Part of a small language model's weights: 3.23M parameters, biases.
Each number is 128 + 32 x the weight over the matrix's rms, rounded and kept within 0 to 255. Layers, rows and columns count from 0. Numbers have three digits each.

# layer 8 MLP up, 512x128, rms 0.147, rows 120-169, columns 64-127
127144143085173126104187124118140070101167103077112210173060119134150130093095144156097148148156102174148157133040098062104151180149116106119114152206129135162163165160098103105127115093086128
159069106142100134133111142157133116092139153138114136162094129121126099141167126115116156114104151126154145120128153145141094085136153102122148106121109146115094100096115122100136169131126077
125136112120127094107095097150139113117075138118126143145151129139132081136117143125151150132115118131128097152146143110128153093156137137127145157168142160163129149105122136105107117137117167
127134105169226083067159224156134117062086141148061208178116172102096095122121090161118158136173097108162185121148102145129120125163132185172071173139145200146080125111096108215114163093124187
131070067113085109108098049136105135131043125094161103088082130117090133172090103231129115093146141215165176096126124147129117175123128131109096111085130129117149200130103181104148191089114157
100105116122208154180112119121188085103108120070090054113069161151198144157117086116137096118110130161118071118086143131119165107082130196132193142131129128085130199153143158094133135125157143
090229154156115105158099115126163134128160089175154155124123130182164068126121053119111121102065130058147118130144131116190146131168088121139147117098071134136043093101188111151130156123169129
135165170155135134213122123140172158109147151139146145157164111139112139209140087128132107144087145128194082118090096134144139171132180136071174124100127104150153139083089151065091086144114134
115106094156107080078120111072124120168087122116135140163086125113152146094154136083132128159161152141171156151127111075133126150124143084143156147109142131102168170126113124106134138133120136
121150137100189108123116180056111128137066099107136098148142222184094074082193208155103176124069079136146154142119229174137105104089158059137128131166211079082194148116128141071129154107133119
133096118128105146142122160120145187098140171107086120139177160146127072136160179155131129140168148131050104135104081152120132128128122123104157127110123163027107134124146123092132155172129121
111109141106131098181088069149178130132129122093122201123133105149071090151193136090057102144154162181121097089182112114114094121129107121107126134138121162129127112156138074118112177138071164
098154115165185098200133025116093135108092134054107187133161119152132061150132080173153143101078101101122177104097220105145139164133130090109140116186156234068122152073107126191020125104145156
171199117117115082134120129156070105104084148121103120147088171078158129103123152124123073186092125105115154157129113127120049105138132174154159126200117149123181131125128105137099140074123194
121134174128111196157127129127164101119142152084134132106145165199133161113138104141091112131126120204122127098098126175150212116128121126127091110125065032178137075157159164098141143116140117
180198111083107127119125151122168104165153112105152154176098156130136126105138087078183147181070092126113113075178121176138096104158137131136159102140091112181153132093092095079186144122146059
095133120089145111171150083119092072188164186128114168104139048175170142133107163117187163120079182156153094162122117140172184138136065114125081126140134175157077073114133090106123097113146163
168132161088127094076159134121133087120111161075113182119113115116116135147143182112153196060106156163154112106085124120175101128113131077180114151152131130136094167134145058115180129106127118
066088116118098096152140129144099089126121191137082121090122150174064114163172095143180098097146096132078155146160136149107154101116175142178089112145137123122142082150102196087134117119120150
146108159097113144130052111146155147131089162141113127148104129124127116112122086105111109118059167148090134121121160132148144087121155147148108164156134125100110144126146152053126145154123128
105111087124144187095082071164140099091107099129127118140126140137096184149209044121161142113121124047112111085183146094138179111060132116153103101136150139102145101145127102129114111152113128
170143125162112092142119076101100160120136105164117142128091050157105118083139126140119132192139141134114097081151098134136143099167141116110173113138101178194157143221116155125144095133146135
126083131109121153116083200092149098173117182134062076146119089144127110139179110208114146118135130111147145156124161164098163151121181154122134165092155132153132133155125144134156164086095100
108171124150115096169165102175145133101155069099086148131107135123088181154130101127150114164152135142138129091112199137136110117116138097125131106140145167184153112114127192165074193124130159
142122137092129081149108084081106107067103090182121181187146114148172101156132111130079106158179189140148140099133058151109172122093139131177159087149150098135126121161098093112132184074059175
110115154144056079142135141122097140071133139070112162233107113164112155095181111146176171152058138125103114221125122077180109137103135048142138193121109135144081187147109135118204128137170169
176153136128187076089129131152093120164102171122138135110117118129119141090205058125155137134106112166096102145155097195115211134094084130142129114153137155132176157105175144105203094128148121
132114124176145090113113139140127109149099093149129117092082140130159163121141043159119188095123081063106115098076105147167087130131159126134140111135114138140123131133127126114104139120146089
142090130112087109092107194147166098130147190081126150106098104192124089084126130128135095152131111095050163052186195098151103130114117156163086222143177097147141132207124118131112169104108164
155148150142096107201116128139111156115099189200128114166122174110065130109113158173107200167082142146137164097158091173162067165197123064109106110089115096133122115145099117098114134164096156
147098116115111139157147120088167126078161142141089158189128125144085084140135131146084166188116199123114142093104080127127073114159080094198156135101089063136156180162155102110124188199132145
165137196148130074149082152186114150149137096135119135156157147134116062195133156076150137132110126150130126070128146114100123143136145133145100150060083090120159108108134097149169117182143131
145114122114197066194127082163133099167121179186138159091104143139099079084040093136168104150151137152104088144145132087182097084124120102095150108096193135185150141098162086119074176098163154
155113142149104117184098135076079132173142188124188091134113134106013128089110115106171121141124152101111139155053101171092145123171156146174169169057109163176124146107113075086135128158126107
133119110110033108215185153093088180050130080147092080170115159166121132104148143132135119162146102086139122095116112135142123151159136134196146127149125137153128174166216163094139098169070093
140150120145129134120140134067122120114167098148130143165085124107122173156146160202174154114161169131152147102158106124157105110104077158099124166062114168105102109074100103103098093174127092
152154125160141138135153093091106092161124111145127165113088092147136081116127121113122164135134079120123150096120066162108142118124141100079085121093150199124139113143136110117139136117126113
136121115073088142155135134170105112144126133141109120156135133108157122126143142174140090144122117094128151090136124148117130115122156122082146143103169187127133171147119116121094125126133141
152097131105151081157183162144130108144136070123121125129069105100101102188097190130126120119048058123116085116112113135147131108094055159159103142118108224122103161129212172059090073127117180
125116091130148128139140113143125138133112135108115140118122111132131146116097130148145129136144126101112143124101129129154127115159105126132125149120114117141142138132104141106131136137113113
109140157087157131093173102111145081099130112093120125137152156100177171120153183141113127116104125151101141151144220096138108106137129120121119094128141086100136167153132131106126115102184163
172070121122113126206201082128101072095066085141104077042138089098156109088135128113149124117101088170082130154179116101117135103175142162130111164182077112183079115102107130100144126168105157
029154136163124114121124034135118163118099142117132089066042139190189150061152121127104152108115188146139115141159146164127132109137210047099131134139098171115191143077093142157087202094143088
125113128134099092140122089051141136071109136133161100138114191112110095163135119129135116130145191128106129104086129135125238112077142100171140163112074096113088120123194085138156173106148149
169142169147121110051116130148067099113144163117137170075085184138120107117116110155140124104130090212098132119115125144159104106100136118189114113134149174086144131137106101074150103109077134
066149029154099086136148135185123154140071167154131127153134123146155109068102119132093125127139092111121100081230228097066069195188080108127132127122116172105089215089120077120162179207124116
172130032193108142125107110152105157088125092109086120134122132088187104128045093098134129086157161171149126142103102137154138142137128125176174097146138111136139187137141152140084185155144147
167146145159128112158157110110120159125167125138101148152095135107098123124138071157162158116160135086111147166112154077085118085124119089151140135145126117147092134098160116107132125143123186
176123109127131148080158139153101125067168160128092090111160131161151124170159096091196132082127128094167143163131133105117182050121102098175123175132128110120249131101178131085178084139112118
132070110098185046163112094149162147144103079147075066103129119122073127122155154104133088096156141125168104068099111112113168115120106191150147139083107180117165107156065118073111113116222164
# layer 8 MLP down (transposed), 512x128, rms 0.0792, rows 120-169, columns 64-127
134186158127144029155179094152063145138158119175165177120140197110103086188173112135134121112165125113077153099089150147164137020117136153095122125128164193110099092121141101167106157207163137
100169106090116134121134093085126150098080133108139150079155097108111122066132100161145113151082107123119138156126145156148123103140120133103116114202149139110131133119116150168164167132136145
089103134119084117146133074084118116121156111088145129172148130086144105125134130165113144170136144129111129099139119120138153142119141136163120106125104163125105091099118093123167104127142115
198166069145060098188130191060066043117092069141159153107163041135097115107088163116117150055135054123153178120124091125200136169174138151108086120118130125077105084196152195070143039105092103
075052093164137101166194188139177074129116152164187085203161163120151096121109122087128088115114175101133171157133176201119133159116116152120143112051208061131145098098106152151076142122140180
109151112193164141119120121089145122171150136126129143130141087165086146147095184087060092145071107093147110182092096131165154160173128113115132138146124148162084136142132114143145146144142153
119103146086085080126144151097114137112103141059103137138114104114124129065132090147118120113179140138158092098138035108079117150067110157151126132152135186124163144178168202087121107162115109
138141119127173104182137096099100126147131112097119204132087157164128101096095141149153142148095132169088205148113141157094122152100111154150088186166166120131055117141141125126122122117104116
133148106114157114127148075141057193143152099136137105163133121120113163099184116154114143135045129071140130084139132083139138140145090133112140136117144093173107124148187162133185126061197115
164109115111080102053146106192144076121206105183154150102128092059163137112131147172170122079088189138199118094109089116094087132139165068182100144220135110102070138183246161149123102153080113
077156133164080123121172106146092073139124162142167163160110119108107154120104157092175116087168171158116150148136126058123166129181148112168084118139117110163111151116065090229098104122246082
143134106169165099128146130120126179119147079132119082113150089180136132148072128135203109071174118191122112108177096084125095122166086135131086119114129114146143057085139091121161140153130098
129099109088104143151104143122153050119137062102087174186128119131097188123041122107134108103107073188129231162130112216199131123114100225154114038152168099107095101154214025083191089131062052
129149155132083171094164050106182149138127116187163098163151120130135109060150130175113129154150117135190111077095151122072238107140133066150125161081118130090077129112196107141120134144129163
144159139097144132139092076102085127114118101098135092151098101117169061157122129109145167138116096207074148130122109152097109181136142143157131132187137070064114177158133123157147117147217115
150129125169139114140145038120122187113160112176155124131079133149088091133120112127102154043201130144146129185110147142164154145111118125122108119118106125110153151166158123179074116140123169
172127107176089076129144091138146136127155106129124093070153193091089138148154122186132094125113149168009138119156143138149128166120131133151146092141145103136121104107121154119115096190153138
104148104091168111161108099111166146183113143156163101198125085153141104085111103128122099141106102045085146125126156139073140157102152133123153196164090147107174023118192172118129098153148122
121116069149184170125076087141186090137105095087149153095141066125084111143124175104136114161151158109091134108101143174075212112147156136114122095128089169189155101129128150162110112065168156
191150086163151117131164152147080131144148165098150133106127126127088161121135118124097149131130137101141149109120133139102179107166120120118119148119154143116174077096090109134185132087142098
139138137102142072117102070119125105167164129097095142140159094087081146109135142106122143184130105088153173140144137147155145158175144076092104122149174116141167084120147136186130109185108112
095121103109110183169174079197141137161111162173120131096135085120155123189111176149108121194136153159125141102106120129110153122128114129141145138106111115119162049111174118129106114107182215
164192154176107140090114108093124138137175124131170146080149184141104118119109087132170141116116129121146111065142054136140147149063102135152121113142132149094119131141110109089100117156132127
092140124154103182108158133154106155131143077112189166104149094140077108086118138152129157158109164206098182101105097116083178124137056151071117158082137135117161105148148117125169088132187067
060092172138147184139111132158165150161163128136119121097139180153157152110138125135091151080176119134063068109122170105114077121094110113117105128161075131122143157061172114131147093181077147
104173069120160140099192063115097147129131058098132090111216144116110155158085163211075207173092171071122098107109145121121191167102104110146167076105153058124081091179142192089136179128000087
151138124081103145148145149106161153070125107108100117120118112088161155184230184109189167105170129156142122130145157135190158070156114113097135046177128109109117204203160144137130084098112068
127139171105137125171120141138093135119164134111147141171158126149140105141106145154125071124138153136126128126143151091145147118145089115087135123094085096118116165153153142198125108139164128
127177123159174170158152077129101130095118133133199101169105125120142078156133082103140178133139126112145132136141088110144145113109098097091170085144134119149100095100170133137142116143118129
143122079169152167049091048079159101144124126076097150154138119141134093131119130115125125131117157128165111178093154159149179105127138187144133188125140105109104140126151143104101073115111108
155107116130122179132122104125156171129087180107168107129104162138135157115138134160176161148148043140143093158113149141148110179074090116101077109125175148157115094095153127157117136069103109
109148136145132143125140154138079126069111115131099107065149135043139157100165145149072100079118096164176112143142128181129081111133084125073123113174185112092105127148104191159103187100133102
164134083106136115046164128160131137107065161135155127151122146159105204141153129206101111151130153146151117165126192152111161073175154121158140209136108087131083175061144170136123102161123089
103121118159151160095132045111133153128099147118118153101152199135173094166164096140102159131092133146134093112100175062109143154091152089118102111142124125097164113179134119175168158115127160
161064119087113108104107140155148122130092085126177116129130150187111190135101133093079140144117163123073123082113073074193148149149114113051160123159116175095116146174055131104141130153174157
100163131149113149117124036115133170121115134106178103149153125166118106123143088137097129152082146103173115173161123163086131128178131115123154089192148089124114135103115135168123155125140139
103129083136143131120075146134154120098097072108147105145135108145080128130106116169087159207154144129110122126118125162146158155182160159128152138119153156146100102083148124118104116155096132
097097134146102148104131119106078148134139108154167137121143067103082143139116139085095125133124120088165112143180121131159130153144142140133122110151089137153121098139146099121175161150102071
122110112155140099121063137111111121247155157095111125079148188139146099133125164070150126111103144100087146136150098095073175174090057094143124109171089159023137065176128077130169201126113108
136147150147145159112092134115159123109118116122150123135140123126149120133127120112135134116114135124153107118135114103112131135117131114125116124137121155116110097137137140118127158121134133
133143139185207178181091168120120137156149132125088106098125159199125120129088141141136083107095148173142115095106110135114128116118110171156150136129132122123071098134113110113121068178101127
161150102158116170169090121185123096133156096110117097176149162121087108148057133119168095116145088139148048123163133148137129105085143103166152076166158113125120188093128121140164189146139087
122194162099190162167179167122132144148109136063141064105115162103030112076088142144217160066109092126115085105161134128162134116235091129075116138045159105137133149144105127051092135163086146
147081077146112089116112079167162104165111106134125149122168076193117197132198103110189145137216135175115107065116112072137090161129174110123119068151055168112145170121151119145093100098089142
096141125098110133135126114156112123089140127147137118102155096131076117166110154094137136141138161139131140113194101091130120233164168133091141134113111060136108113141147140151080100084135078
128137133115045062157080126201153157217078142097138165096101072102174153139131195148186185123141163005109118051134104152149128081082134135052131125162064060111170052122057111200138138086168093
146130137112155052109155072138105168160146171060098063160171129170108162115092133150174105062128174144131107144157162098145098189115115147134090149124088137180119185161154098020133058136128138
080138093143058146106113192140110111110138106132174098118128154110134097131144139118091156105140167127119142124140124108084092159143118136105085106131168114114152088120110121126129147140179112
114096120123131152170070164151132120130085150176148152184082158079090142104158055172101148198144041147065169170120112113154047143159093102084076079126045100090078148122148148121113116170119111
114179103107086166133167106197125167127145193077058095101107121129129115097184089114101124180154134186129169103107143191120122135163164137104148111179204063072132125161122108138071134089165133